config.yaml
n_layer: 8
d_model: 576
n_head: 14
n_kv_head: 2
head_dim: 64
d_mlp: 1536
vocab_size: 8192
activation: "swiglu"
norm: "rmsnorm"
norm_place: "pre"
norm_eps: 1e-05
positions: "rope"
rope_base: 4060.0
rope_fraction: 1.0
qk_norm: true
attn_scale: 0.125
bias: "none"
tie_embeddings: true
parallel_block: false
init: "uniform"
init_std_qkv: 0.035
init_std_o: 0.0
init_std_up: 0.035
init_std_down: 0.0
optimizer: "muon_variant"
lr: 0.0137
lr_mult_o: 3.0
lr_mult_up: 0.717
lr_mult_down: 1.5
beta1: 0.93
lr_head: 0.0075
warmup_steps: 0
schedule: "wsd"
decay_fraction: 0.916
decay_shape: "linear"
final_lr_fraction: 0.1
batch_tokens: 131072
seq_len: 1024
doc_mask: true
z_loss: 0.0001
train_tokens: 564900000
steps: 4310
dataset: "wikipedia_en"
Each number is 128 + 32 x the weight over its row's rms, rounded and kept within 0 to 255. Layers, rows and columns count from 0. Numbers have three digits each. The size before them is the row's rms in percent of the matrix's.

# layer 4 MLP up, 1536x576, rms 0.0983, rows 751-822, columns 320-383
102:076104078129125090055153092104126121155196106096102203089168116154132121103117120083114094117098141113114104133057175130122146128121235153102063087194114111131100140153159090088132186146093178
086:129091141130199106109129086123154145139116142039158149142104126150067155146105108072170138103129142121218150115108084137110129086145103133150106129134124141123083144042160137130136143128078142
099:072154106138137209147112150105182128122172176135063224152106084114153157167185128156120153126122132134113168148086128119120115111117106142168124094165131056139131125108160158083132136127133136
105:141128129132108105136078095085121056119130120099140112149116229172111135091111140139081110106075159075107129180106096099165116082171101121164110132125146128139103076124135177153093135182189092
101:152120149178166107091130184116150126126136138197122138136170095114182074140130068145159146166060149123104118092122172114147178177083161131126112129189156118086149150131215111103141133154125146
102:113117173225055194180079113112150142073127135123064104193135137108109117129124081161117171141114102068174133168165154127102133095120145129122143099151073151088152155170113019124147128131126124
099:102144102123112086134124137073079141150136061082102103095078155134149109185123081122107153164133160124126099131137082133138150115127144097061083093171075176053125173064110142213123111146135189
100:120124074144146161090189075123152147183171155132083143160151149136044155084183128145148124129154167123100040134167104164083112131177134116151140120192158170076129192122104121127074115149117077
096:093122141134138131131125107117143109150114086145102122138123181200151078141205139078068101140115076093170131143138131084099127152143230110114113176087152176084131185128141174121121075156131153
100:140083146120108091120112091141103139135117167105142183089141150111080155083121149139128182168166133083133078131146157069126160158127088199113096120144116119051085119128105151138139184139186152
095:104095130140179178204134104136145157160104148133122133137141183148153105108066150144153128123142154112061131099118120112113111110169105157082133228074104179087108131093094161146141160096139117
097:145152167110227184145120092125143166153193157188164153096093156140092171184104123111136168172124175125152208113175112149138152135110084162148095108098098118193124120145119128131139113146113131
093:176159128117107146100141061152106118114084130098120141185118103173100098089131123149113132123114115130174127131116140170068120180146182060106127174120143077120153138081116125195145107098154146
100:122141069105088181080095112176134043085134159108135150107167125078159091084131119135137085128135205085100119076082127109130077151094103125138103151139165168107089116106156171185118094143123123
101:170152103165161144119144066135119118151115166112105142154180167141117146151095152125100103154128202174139194089154070092111125172084178142131117113171066134141143121142135171135168100114054146
101:161109141143132100127071114105093108148129094128057219192171118122176085168074157152226110115115122151102136077153146130121154157144184079135115114064091103094150099109091102119179131134154145
104:168139127125094118110117130102046087162164071039093059130173109135148128160086162094114216156105147064142132109132142105112121201159080174093129165108147160186119093165132123114172113115127158
095:181062067136134134096093070111201191147164139126103189095137096088154171133117156113126112128191152138143141114179137131115130180057158137141088160129118141155157166132041124167066087135120110
100:151084141092141121085173139069118106102114122163107135182076145128133128131174150103190138117177134168136090116132176134144139189153184133156092166134145091133209133075165177153145095092146093
099:145114160059155174087154146091112136128140158140066152118194144111105107147074079089142105145164142154129191156103181103113095109078147067157166147143140132126140167117096154196157099152072098
097:108154105090106100148169088145118112091099160157121079114165172199085145139127156147129193138128135111129111069167171169169172135064126141112116118092150118072160069136110161131055137111109151
096:087162102131061134139148086060138136165062152152104149099125182130186167139150140067132122170133162088109167129141187109114095065136110133096131199177167171075144127148102114134133103107169133
097:119129122148173153114186109108114112108195176208142098123192108167142136129180141141094088105150107125150071152102079109103158041098097173186123144138102120094084085065101154103131173106109133
096:106121082118133125129151174122124113142143126085109055111120138089149131131153138119074144079141135089159079117170124067099151132176161099070139078186142079122074139110139119138166176113106092
094:120131112101140115124115120110102095160121119128153138135187122118109114141134134162178112158080130096169148172097079072196176197129147066130121085161146155175106120142172108198150098165118129
102:077166105148158182212107062098124081127129137205143171082111152151109125148135108151151107100094118105122106097125053109148112134118102130145068130109143136111125153098135136133110168118178146
098:147104105186162070103096080116085087146160116119074124143128159139073177112154101187101127127113092147092194152137123114086196184128142153079161103196096176073074185097196074132160128121118104
089:064168108099113108121089158145101116119147084198114203094057119110116097111144177123142145144100144190154103159138103138094095151100137158166133114131156120161159124127164192133129152103120146
102:159162140174126155140135113108129089181165053129158044134121140117134155119116097087102112132095099157092144173146128165157147185136133131129115127153097096132163119125108065067162057122124139
101:128118140148077078134194155106146157106096134115160136096170071077138153161145086133162127157155090152097195165162146108234140105060096135168134110117131145058128087131100166133110079091130173
099:087124116174107087090149172163128160121074160095132089139157148081104108105134087143157084138104175124093136156093096121139133113100084092159112107089189141137148121190127106116106108089092196
099:114119165109163149145127161117070102133067152098089155078103131132122141159116133150122124061120160146088130102102134166134134089136079161057173107152122161140120069160145194088193116128077121
102:118127117119142141093068123105120147130175096162148168156168159105127149097157091131099154126173146115156090126130082103100135116205108127094148095159097116069115091184162123139123104116081143
100:137129164101171069164085173082117094137155090104179175150110172066090083122145154125133170131138101085111128177133130104139082096098138134100143105168110158103190064127123152151071162136106149
105:150177169146155091146192147120142181154161103104137145109140147148076177110141163122156171063154190122063168173143144118133144098128136087154149130188150166123121124113112146114133073115124140
100:097135131145158138148088163164097194066112189081108116137134148148101165167138126098111125183137138131159169110093124092139110111101062115175108097125101117171101134109080133152103118115116223
101:088109108133105138136099129102148086155140074130108141121121117149057146113099080172120120141113162127120111142154139110142155119122144136175127145137113107127079104119145144169106131139183099
109:108156079162127146097125135123127100147185138134203111140103113148086102114116069131177072155097161143146106108174124118185160126150169103108097073081137096118084150129142052185160115164156115
093:134143173164129080150091125047146108172102148100169090140095157082158104134157165064150100148164171123132159133114205092103133101151070096110166143126189078169114061133096140153041102130129061
101:118096155126076121119122143147112122133095123064175117131182143159133125164167102114087123125142117071141082176173079182115098115132123098089120161182162176136071111110113097115096110147172103
101:080180171154146102100150106140110101092125124168157130113114117120133093138095106150138153152150099141129079122149150152140159148131129189167172109099171149161107130117148060110104055161147147
097:109136176111154085118096164168155076182162166094092110141121086146173162121105105170122136126193110175170145084114124069143144128188066128134112190154119058177114157135116152155072086154141125
099:078097145125087121129149060150194147139136151090158161143118126121117124135099086117150113129061151069103132140139087160125156162138128126113116090127144083165120096120115121105167152149108137
098:158066145155170137093097078144134107073157163158152124087043152100157090168114117123113146155126111117102128144143111140122126112165138075133103110106177191073058181125084129135097113137137103
100:075159137151144132142143059069087183128116132155183099086138067100124096090127088130159116128066136131075099111140174150170126102173056113070113082152104213114170091173106080085149086106164167
102:116133123111121163148090175101109074181138149140064122159070146144106134116129139140163185155114133112088088138133159107059082157151078102108126145068125130148122134152109171095187143122086132
108:153122132142117143123133104115128182152122123147154153160105162073055084111167133095116123104112127149148123130179140145102079156153066073113079161107122107148154165212077115158149196071104143
109:068080054155113168143130157116064097182121082128168160117104119123148165093063084093147083149088138140095145122127135077130100060125186125104114098079109134097117134151138066119116109097150135
095:080138141080091129143098160173059168153114120163149110128114134133150136149173125134213151087124150102173156139097126140088089116193132144111118179135151188110124105112114086101081137184157113
104:085064123113201101107147100087141191152162144131155139135124091118121194085199152138112154163112096144095105058143093064055115109123107104196141129164115115105168112123187145056156118122139202
098:182105094092133096114074156132156164120079129119125127156100087097124126152179167184084111142121059162093200155146164110135115113147107220129099171075154106129107154076089072080136113141087102
104:073149181154122134112156079126136132147166117123185129149109086068122071086150152125100133121120155132175164135117174168066168159141126111138181109118152100139127140093149139099085165114134166
098:106097106130140104185068127130119197121118178103149151097138148137168076161166137097068130107111159173160060180122110122151099110147136126169140150112140138135157104147161171155134117087131139
095:147127103156130110103147105121177105121117137151107094144142150106069089160157091131106105129092119105097162153189157154155145076163092112080113180044066099135094117090157136120105171144186138
099:154124067103080106101111150137141151163108173131127179099131089167158127099182112212128067108045136096126128158140170086085125111143153120058136175105114173081092078218143155105187101167122169
101:140132120182129110122127145113150180112108142195141132198152173162083059122153124161123158161121135069129101163062110125051160090165089116136091138123125117150116133067096123061172094128194090
099:159125158114078122098166129180174125096124122103126140142124106066140125099102106124125101161095131124097136153136113147164188096096179155090108118077129185143131136076125105104125123144133167
099:158131137154140195071130165176088152174131176150089131099140152190119123059113133075144133118074060158125082111171119201114159126118102147120158122060169149130172167161081141123142146155086167
104:150077125165077117119148059207174165157065158109133078106169080072141138088111158132173138062099171087099148113103145154086118118168095114135102081100118199105110135128132097123100164148113127
099:125123139146096075184195104148068105151140168093114083101100086150115112183120128115080137138123144141135157093107117152140095158139117158132157115117115170122137178161157114140153111114139149
100:118145188076135196168118170166203094111150118185117082156147151141190095143131168078112143106159123163111107104101076107153101158108147131164133169191136107072162099120124126129081137068150176
103:166116141154145070119098171161127080135115055108096080109144096143136077148167126182118111073097153083123055122135151136127128109151068116131085122137150083100099136146159164073145141096088150
099:066076174110132150090136100074100094087156105170137123145129120162112139114129122135097065128131117095173088175067150072095151121121176092167125146144089109115103092156179024102081066138145111
099:108151121140169151097124139113179131097160170114153158071100163063153149157089064087097033099132133151154176128093101051021160143164117120136107117127132119118130077123152135118103126136114097
109:143129134089184144159170127155101105169140145171102112126123148109139082073161117155126073145111136108130173098128100137122158160153133128103107120165108057087110095134042089134139143093163137
101:117094170108142236073137079101095131110139119149148089145142149173135098154127151084170117136099201190095152082131124217150086136156111122089163155127114117100125117109097172113141131155112110
102:136103159116098123075099134166124126158129147109179107135148094141182129175071143115043086116152110139195128165118106106131114085162105143139131064091127095127127109150117174118141144158138097
100:100126154130163120125141129132133111118120090098049126182153100063115100144109180160102098097123122110148118125144147066095131046109147122121151075134151101160093127093097099193178114110218096
092:091115080155081125156122133137158141156166204195098192113109157128120102149065082138156139123082158072079094108149114127153185153118097160133131122050168095140139076143067136086074206108067152
094:169175170153124119123196117122116112125163130113075140101159110166112184113099170136186095075130123124143124093147071176127082143146158129162053111178127110127165122151129140177094167117144120
099:115188127107151091126117219181179125087101077120096080099143165126137163088092121128169153132110112085090128151142175097113134153101120077112144139105106124139097143106066148170125092124107145
103:180106156125154139160094106179109112110118119140090117145129129089129162151125096177100129121118159163136154141121164134128123134162143128084162139177092146166164109149145127118123109105119126
# layer 4 MLP down (transposed), 1536x576, rms 0.0716, rows 751-821, columns 320-383
103:178096157100099104102085149199115118127145138188129067120128118143144161151129166117087142122172085101069114147104105087117108148129138087178074176117121119106049173139137124120132092155054074
087:137132097087120146124151113111125147105148135135124110147145121178123027128122147145140094134130098098070137086142158106158116094145114094123169132138128142120167104166087101120179116181096153
096:117109097123116116059137072097189127130118126090082060103176104137119057141081129148116138124126191138124134107061145144106104096119138077185161080138120187068154167091113163179130123102141111
103:139089077136076144153176133087114104146121125150127117096152064068143110166088143151155112132127143116159153144162157150156103118110183139131120106143159139124069108153194141151162094101081120
106:143118133166136156053126114118111139145148126113109165127129091126205168105090111111144190188116123121113148130087127110171143094119114127131157102116116165090121091135200131126080149185110106
103:109141103116120136115027067160158117112074057138101125208124071084167162162101099114076102131139145141159139127125119149231139129143165078105100115140071115161142082152110146133147056153145167
101:201138121100102046169128156106107159123121089165080162067109119136071129128058153093094157133158131076161176200126103093157142166198138162104167151123145106096090063137057165093112108167138116
099:095112053154095144123119089100177145125132151191055146093135125147100043171146112111078090136152120138145136076141122155167078092148146151061113159176125096127154188098126187128179128129139158
102:112151124128167120106139102097095164117067138130143132126141102128158069174121110104203149110121099072187075102128150143097112139111113169124104198152126176146137101109105119097163118108147183
104:120146111114140107104112132127122094181118167132105080143149150107084152091118167112123109091122082115122121107161187155119102164132144068135145147194068128121179165104151118072156144083059079
099:153113128121160193152116152140128129111114175096101149153099139138117096127169120191093125168098084141156077188135074079198145035070142101110100114190096048169155199145117161125092131079091104
098:205181169123143181101135170140149205134103161126106139152085120174103155115134129069129139149126107198083110133105139144187133172123140144167162153127133115132129146187124068151083182133110119
090:148197118117127122147135170118108116122149136129143118122094155186153116152140092142111130135086124071105106145101040057196092102147144096097124180107103136049093105053110111158134109110114132
102:101145160126155145129108106146114227176121150119087148113097169092154118126077080132152183130106162098081162123124093051146097109133143121129184121146102083163109143161101180114202114086128130
098:112131155094146115101113156136132168138082056068152125093160116115118070177078154198132108125110127154135146142130089126144119120121182131137112131097110158115098134125170144166179111135115153
092:114163092208093143154142132150108138104155122087112076078160162124146150111146147067181087161146075167140114121127110181138131159136069117154090161140130086192120185159101129128105130158117115
107:125167096147113113106121145120120131098226111137143129145143153099168195189095161117136142116060102182146104114109156223060110165192148095165152104102132188193180128186167192131168068138163121
096:163094171110078145180102098183080147141147139147131109116159066133025149149146063105195133124166107189097152138098074173087097191136095117142113131114142144087171100105132109153078182074141117
108:149138141088154091169167061097101086115184091121176157218062189124108152079171134093165095100166121081130166122109123120137159113128167192122110153135111110205229129160096121169077204097148146
102:159103108133086159162156155163148127112077158138175158132103154135082230127151128158119148117117114172076134128116137123104122172144123106063112151167144099122105180087134122138091116148108111
102:176132139101118089077135198166134179119123124147098176155159142098199142082095105135137155144125129136090105136099137118073204119167148102118170119174116182114152111173130177131173175144145123
097:223122190169179135185141125203103144143162147137116095151122118105126129150141123099071078144123109151096054142158163144117178163131069100127118161118157091143134140146122099158184138130092139
104:155142188146148100137124126146081134059124138123145138116140116108139171094133159100096143129206162108156124137140119162107102078122120143097246144166111113156155129121161143143089108081154138
098:124098130085110102113173110128187129164176147156098163138104080107135031141133102177148189125146072137129116127151163143132191122179145205129105107139179187150112115143098074152150133093067116
098:205128149183118141092119136160153110134130094208107091088153082169139116095171155108105125096160138183103158133126164109117105151153127227139095153170081115128135162174162150131097077149164118
103:120147134028122142115132078149143176149138122158147140142125140167125133092095133189168116135094159127134111187121097157130143101135110109151142162149183100122125148150077139145157184151084146
099:137105086124094120116002083177149160097121139120159140143206152109195155155157145118149149115106116131171126145142148107120111120170159164150109115132087110136131097163182136163087135162130147
094:095103141130154157135126067128070133102097166081111102108105182152176143166148150083167131093129127110143175091099142102138125184136098137149092128186129055173137089111084089091144171114149160
099:212190153131149157105095128115116107115115159161146147157082117157144156143145134172092157102177131106088117147144128164099201165135112135197142101103155089176085095079134089170134115145127145
095:141151115100113163087153143197107123170111145122154109017104104077126128132069150130127135122125112143059119105091165127116165176168109137100171118146125143162172121163160111135138114132182168
102:200132095121159122110149129136183165104156171117093084140175122109193148138104123173099118136184138100143155065127066140124192168124097123058081109092097093127157136159179140154107137125124107
103:072089147179088124142106062162072107100151165144024141133140135083065133159136090126124111114174122171104139132112124125117163056108143065136117075146122148167170152150163079085144100130113128
100:158115118122083117078141156149208146101073085154119123110101109150086136090102112120109071153130119139144112120096176136155106147104189135095120122104161083105123101117131095136161141118137106
105:087137109123162108141132077130137162140131135137178130156113120098177130183124130126103127096213113109168162108065158121120153109136186087085164143186086131118139105116099143149089091122129151
108:062090176121153121109118122147154163167085125120136096151147102185121119163174103122120131156114170067181170107148081163138077083125194130107094135137057141061161107169128170195078125120122139
100:113102036106150184109100118125154072076125125124129102098089134125169160133137144180142122126103147114121117159115123080143106122086115067119144124175061082141171168128155082156109121156186096
097:140126172127192144069137104118123155113123138132138153166115147171149073172126192194113134168104100147139147096130104097116098118122151138177105183180169188108134179135148157138148093085111176
107:106087164126129141071102084172056094097130155123142089119153103176090107135137100104087132160128118114103146155180136124143110122176071158126112086148060145226170177152085025138114175095147195
087:134143048146198106173132061150156155130131098109149132136162164133090150085130081079089161119138170099095138087147127146129145208157117111137116133111097162101187128141161153129146097149177125
098:112080130125122116131143138133100132148126113104117084093125130137097145130129115110111133145105118118124098069172136155159125107102114141114090157107110094163164099163195091116227101136139159
104:103135124104109151139102175031124137142118153153128087144098115126084128137134111163120108101053152108113103123179141149078096147115135144126145134094092195076099225091100064151121168176118101
095:125135147081187120088112089082092163137079148145094088154117130129097128113175122113134121119185114168160127097138175123137118140128097143144175149112126064112132090114117103143153101149146117
098:123077135122138130093139144095155075106136124130095101127178135143087120123108045142107189145124125176129150177151163128085071124117128101114114079117100170052116177102121096123103095200143150
098:171072138091182127187136102099126131094110140151113165149185161096137141132205090066128107156087210195066157185120120171113137184121162124115124151153143117150186115131082121105142092154147109
100:117092127116155139104118158106133188108172096172119095111076188221128156182100125119128145119095134116163121158126228119171136082138150055064133168130151147146210148097136133121150109093128128
100:088149139144139165120102152109152137083161111120104143105171160149127133152146099112063110150112148098141100105093108135129168161107149154109102103109101127101096093139098115106146132118046200
106:143154120146090072127108179152130177083097109106116115146095138149104128127117161138111076132164173172134102118130142058180111146130157078182104151154115051086171143165190148172176129126090169
109:071145111088143131133139176056123183180115080130108146133131130125102085162038075089135094131141100143120145172173112160143065144143129149152193170151093141171167152133192112169156140131162111
101:116100107160120134120149095122149038123100142084135128067101183120107158112103098082156142186115110173113070160159156103127163106102115120084191113111099119093139131130112151127184102094133086
101:149124139083147097119164127136126118155150181121152109118132118147140129114160166136150152154104109130026159095164154125158136119117132108124113164090070131102084187146084141108110112176107140
100:112100088123188116139086109154132108132104113160148167139091123156069109112109174164123164147118090093097151186106126157120108105107098108163161149134151194158119056153144115086144103227132149
104:180127148212147167093136096173123131132130218096153116143163086091139106113103146099168162198158093114103086099157103116153136115091137122077090179117099141134147150157142118125087141159132134
099:143116113134107130126126164133187119126132151121146115129207112170147103107158181166130120115089173166074149116144181181085138100110137127110183127105088107098067150180143143132154121132129072
099:078112112089072124181115106096076132103102101094111131179143093162147112106139132122111111095111159132101185137123169129135118075182169126116062117149143102147037095108170121176179126172154105
100:123129155161174153141141123134137143117171110096112130141123117112144110145113130141148177123127148126175114155172176040102181092076069157102144074091159139088165085193114152138147065104113096
103:146167165101071100082117142055133159157125142109121070128132139099177165109126122063130099179096127049104068210141166098174101130173079113120158116114091119135150133131126065116236086109113170
099:084178163163101146107148122137117084055184151107094108184172123090166117137130102148114123023119095136140162179115150067156161155100148069142103156109130140111132113095109111168139088106100168
104:148094101137170116139122095123084090146091135162144108100115138135151148148124143152064134145145175127093117141164122131107091133083167095198116047139112150119106104133167148099116198136085149
102:115141132119158140105184100142129161173129109151130105145095145112180113070115073099113096112162194134091185147170171117058107110156105108197091090208112129053078132138145168167156152095100150
102:135161135120123075134156119117178088135130151179143094073153114115105080168122199113146106083126117098129157102076099144129172105157053101158103158151161140118122165117129112131121158187180136
092:143157159124106100245123132114114107128110073051146113115129101120146108146096140146162124132134126114149081144138153095073156127163147094123158125118243150073110143125117136127209106111123097
103:119095084153116110138152125161141153180113134137122162144112119132129159173080133158106208143080114097118112149131140178087058111100144144150100098157129110132105148113128093173108077203107058
103:095116101115165163054179102116133148154101120116171142119156121135176167136125160129132084157146104121099100121137137146097106160082147141146141127141104154168130068124130127145142126170156120
099:143153087100126077149080129096183070169076101115141131150178116171166099121163183099170100090105168090124182145123097120093171170192130142084110180134156122154140122091061196167082128145067085
106:161140114094175133111071095163107119087156192150089148085049145118125115069161175099109117187129073071100144148147139069095124174109156150124179097177128119079110107075146099092096131096144116
103:131099157109136113169058137061105126131123098101122155181094131123132132186092129076088184110155102128168125169123081142099086118158061147119108165128129100129155129102090141156167146153114094
095:152199112114162047106087127120139119114107134143121142168103124052164112100135100140182112106102119107093111150124128154069155133100153137151101097194122089126152158168103144104151091210102147
092:123155181118136149135093144149143153136110140181153142216114132139107100126191158101074139168099100101113110146132130157127109109106128122088152077127108153184156131105153117107071136132120131
100:143113055167136177100124185046081104113106168093064129181113115132108114160135167124109072073132155156091133131134114158110116082152205132132112087110108136101059154159159126124106100144130112
102:184137124142130109171158160106087096092127103148139102148079176156126144137167169156159138148094044119136139184147140097175175077110101148091177108138098188143122139194052078094083067157084129
101:154081166131144114105143092086129110089141179136159138105127136218101128115138151175161183105113128133125122146111122122168120137242091048114106181096115124103097124067128067044147111125080094
# layer 4 MLP gate, 1536x576, rms 0.0919, rows 752-822, columns 320-383
094:102074132110113128142140145098183124114129162133133128133170168133093084036158064072141125107137131179164155152107114124166110196172108170041081139146140161177126090139112088140129142134112108
100:135094126127109079153147207171149169116136142104152138147096134096120177113158123132100073106154048139198132129166139137143158124093116062095093160114154141117107150153072146099071121146131101
104:174144151122156137107166130160089117092067155147113137103154130159092141146133134109081089194123139148130101104176076165137158089103126147140126155099114161098164174171124097061128070176149128
102:153125149141082090131167108193157172084137158130058124135135132170093159155136130148071101136156121099079134152097136127100110132180113125151140043126152155121146142062097075141143188187149086
099:102147160086135125121101114096125128040086135122094112170111119134135130131145129133164071116156130102157077163155084064154157207111148145163100089139113153142095108198077143107167129121121089
102:115108115137154105114122127216105182118161140132103094078152154113124118136112170142107090078151075155147171151154149087137149174057124097110133165100132137110150076076152078133168099087122159
101:173185100109155118135139131105091140106108133117135148193143081172179105110116086125165111084102132087096134121147093187107146201074133118149168126083133127109098135132193070125122142118123137
099:129117094122063139115155073115143128062122090113090073173148106054087064151150122080136065093119118130165163110113103164104185083086139141116145145163120140175103105133158161143112126096093162
097:142209141109108160123157185107089145131187121156113103173177131096144082140113112159110141094097159158158125148102110069143076142091105157076076162153118151159082203114090114139182149090152138
094:134163139094087114085166113132106138106085135141160145150106119184134104068108140094116164124129091157123117141157156084082135167128072184121129118117123100186202109093178150138136131120066110
099:128110128154093117120107128079114089135119147154151095109114060109130095159142096106091131111134125049096057129141122141066157115105158074175145144134102140081148146074120126082100097136186064
096:135101138124104130171082102116131125109115179175058102175160158127150149126141108176078103056168090139108098189146137133101168130113119163154113120107160156159137166154158184086130085114138112
100:107091118132084130182140038096079157161187106078196162117117151172082107174153185170162246156165134104104137068156155107133117179200119072132118106101127107187173154109117200074167103121123092
102:078107148106164144072134072169101173081181116172157137066125166182111100156122123101073067164166162155124072124146169146117121117112148098090113123170127094127119117161127156178160111149089135
096:136154124112077153122118172056157118058137065170103152126148154122153132140171123154119078096160118195136111124136152170113174107175142118085180107138080114134113118123068137130134080110090144
104:075093116122142106137130075119146107159084109115159172154181116187131111065136139127128143171119176125105172141104065093131101124149167098114150121103115093105091174121105058126102086147115143
100:100110105158148068145135181092126079125109183163108116079083149153085119192145156095139174171116095141149071137100164136111086167100164098142132089095131153168122125128126121138099097113106097
103:132035112117139113203179107123104090081085110131122182124107152142132126152101149111080166112182116124146175109129130130126104107117117155152138151118104162119104100119109168137129100104157131
103:181170111137118112132164054065121092086041091123159156089119136114152111151205107134144135137139135123147109112184123109150158163113153095124096143152140108143095128190119147148143123141100107
097:052123084094100163093147124204147136141101163117056127067117099087121119107063145167126155128155122145200153131176154122142133164088160139125122178151122170152111116174133105148105167143158154
091:151162137110127110107121106172112136137152084086115146096132139125125141135158161153120145182157158129108120150095074157203098094089178156103110208172065174122144119180150124155141072112167100
100:107101120129063135130053139164116128154108123125108168100128154092147126171092129118158130089126061117113153131170099096131176124143120096159153147094141199150133167061103145101106092107179108
102:116151121180159114119113095157137134159100173215122179125151061139149156125093115153072146171175112072169182054149120116165123067177086100148095131117160050133130097174071143133122115129101120
096:134083096083130119131114117144147160061141089120090107119143150144138129085133131045133096140138107133122100122162144132123111127122107104118089070156124110138106116148196113149072128171180109
098:144104185152154220142105155128069180118112191067160118099098150117130189154130101098106118183143118139137140101056201104152122095186135184132169175122116140147108126146142136117149095102134160
092:127154144132161100114200156158134148151078161135162125178131100090136127149169143150047145207146127072128101135130173078133152138117134070161107157188130125117134138123167129116146150087157116
096:190111127080121112176155126207151117104124086123127076138115138143129150093099135195094192174123162102052145145174142098173125120166184145144106181132164141105124131211169130140110193122137131
107:164201146123118147171156166134146112125213127176129153160149144143176105131143097114098142132090144109138151168155135129168195131139126186102131110190121144055119132076104153145125162132073100
101:135127065069137147089104144159101114085137107154147162131120144090157107088152152124103131112167112133097105082120134167140165153192137115101194179122108138128142123136131123081146123127196102
101:165103148082143083087117118106121091061174135114082125074107133154127173138108134097145219162157099084072115143138097078126129185181146134147113123142110132134163129129155106117220147183125117
102:130167107094097159157144127120141160102163151111159106123127095151145142129111127138116197135134120119102101133117181147118124115140091156142159125148156141100125103092146173173119110162153091
106:090158109145096126110126116132202174119113107140128129114120103103099092178162100136114167133105111111199135150182115130172159145152183143052141155163138161140094175132131092139117095075127165
103:128199099076064127122161105172121143079131133151149133086165083102083124115138097063114135210137060105167153108119107123143216152187124117142081144108142119135092141126128164115115099163128120
102:136120085085148131142151176145127150167088119126150088072124112126148160194113151155188149156105129136104117110189134121087161143122111164113156110115154124152082170122087182171126088163144157
100:116125108060172138100152097076119120117108187149149126096167158158135141128150176106166045114150061102150126085081140156068143137189077074124136065238111117098108095117083120130150165134120092
098:120085127124108132148137083133127155018162120128116085128150172069124179108144171138124114123127121118117129136174158147122149148158077152098093142142118116106128082114086103186145136092176121
106:165132093109155134177105125137135202160061027092113133166109095095206061185095120154136125088084093097150143134125117185079110121138160148172113143110132163087152110116141135089097137182078091
097:145119161157134156160176141103056166164110144107115119101150093124147109147174157151150105169126177129107151095209135098161050074056171181121097121152108141165085116140130170111116133184114121
100:157146108108132136122132123143103086129144112160118081164130161139165124080105142081118182120142092082134117134125119069159162187178120128126146103136131147071170147166168130150091140112123124
100:159176109133136105124151162112093102137119167168135147111142068168114072097085144098143179156160155121114049092116128092142155061149104205182064100102105115128135102164105150113091163148095121
102:123145164117124154113177156170142097135202176163111158189149127124113154134114195137136118176128113130085133185135102158134137129128092133143120170142184171170127088162158109098135112100126100
099:136118143185095145158140095117040135167146135128155158108036156166082098124207081099129123139130074087109150160086095118172159167166119152130143071059099107155114158151103100140144150133138175
100:139184105085124080090139147111074146125105087120099109102131150167098187086118198127137178062117123129155109117056122168166101194124160162143156136170129136124114145115153147138159126190083072
101:141136064062119133127122146148145126157049111147104158116162125124165128127092140144164176139211154194137135070088165172109195146106114106122139125139143087225140077109145141150105208152121126
105:165120157119122133065143061193059138121100140136151157137143173145112112136102145163150149128128122170095197151139101149157104187127100106110144133179158113150138108169108121181044114100171133
102:138173133132091119095160143140036119128107116164151125108145104137178144123081079165110109111116065140134143203138185077137136103149131180155095120059152134157104135175148123104108061252168048
103:164100210064118164157158187139118140144072125108082128141114148170076197126114103096129165141193107121130133120100161114134115139188151151131104143206168132126123200097126180071121085168088136
099:150182099089098077134167095202133070127100143112171128093176111123112119146114123097192105168069147131139122095122127123185102160136107113129077142160091172090099167143104121110152101150165158
101:165154171068107164158156153106127170124138179120148099126149130080128166149130143100212165180145146077089082151150062121181190127131099125102145148164158130197158117147104075034174155147117198
101:113206205130136102137113135129120129103085142102133117078135176105099113185149132140168106102114154161131182081143190139178097105184086168135145145154123128102125112136123139125151126096131115
102:096155111083113122078087130107152121096113124172135112139169122067157126106137131158126110062117128156082145138169133125146128107170158150085154171116070105185089055086146074120119155147101107
099:118161201140101172097135145152067173119085108111091157111129148170124145140117150121117118202194103081114151100141116094164140163067128083082122131098115169119189126127096160106136184125078162
100:131146184076146134121133147157154171088109158132137175126113142119184206122147103120099184142115150164095088110111093112097210203104074127109121116158139157137151124147104107133117048130066177
105:143113188153088120111109170113153204088134111139096085151107161123087131125129161093135095123121135142116112096107085155156135183165072078162120131152073187175103094104136127127116139107144065
099:212139161179131088115144212092159104139109117106153059108147156127144108101099134154131067144095127106152086118068114131137113141158144124118109111070144118092141086079108042140154151101081057
100:087174054088073089087123113112170160127137138181124110130138114175125151158179071092081103080112094119201131095100137151107163175126114102143124113155101128114104125142171155108137151097103091
103:142131120152093121144121129142113120187090163154118143097167164125136113113109146183104150126139156159087117149100137098146114119129137132105139145128147139166119093125146107047124123090168157
101:114180137072112099105123103163129107078133148145119170103103164132147034148148117149076160110110159100154091099078102115164135142129127164174118113139063140144113101104143127106118192111092134
099:147104129088122147050154146173120109111105050137107164093159182140125146144149157130119156097148154093134110110098107173165135140082147125132109118103093124141086068078139090158172137143107134
107:121145144118111157124093140115152081108155106126164159174208109139160095167160141113068075108137132143087090096135113116089102145158118097132140104176150151140148157188120151070092116094168119
104:115130084087127073184162119163140120154168118076135090083127206130105140145138135127150118125164122159151098171157134180122101164164120174130141113133065160123142113092171166078098132148161080
103:091099122141129120131108116161139160077194113150131106184145181155130138183099097091072120175117155046158161150141124114156133137094133099160107132161121134157146141127087071136154117113140123
097:083121144176139069179105121193134121138106157143101141105099143149127141121127089067152120131088057125213116109099167151145137163113130083096153143116128121119092159077150105107109110104076116
109:144200140142146124108096119148122146181139140120151073102192118131123122180174120191160111141121118075138136123197105075144110119087135116153073127127113086116143115172152116086115145158109115
101:118069182137163148149146133208128112144154052148156120148117165127148093129079195145097152115126155160072133138076096122115160122072071099092110148101070134148143061094121114163085158125161131
100:114174120123176160155159179139119122117100143118132094129089114119085194182090201130152169128050183142126142146116148105086176139076105096103141112129185112191163151071140094176122120126115108
102:056172106127118140110123112135102161101052123200133122146095104181120154138152119158175149169157141107113083149102077134157095178122185136131127126116113118058149086133194138123102102118114164
100:051184148127123102151141084134138024148113114114137101142163150102092180116122138164133159154097059150137050152129137138110152192106145101166088169199122035150167111165128154101056108070121136
097:105164144124099185138166102111163170203095147127159163106120149108137132114103112108177229124089145116121123090158099076136174114098064106150108127118115131095059108073131152114188094148171153
095:103135179113139069150138120179171149081113123103123113091174133101166146153091106158105129114120119122089121103153119106086122153129071114130079102105127142145086151147222094114133114135119134
097:169151138155100189136132125116169094184136150101131124166119108156136086098074222159087130137132077107099132149130112212157062082169095108162108074140129140122154112144143132129167153117180121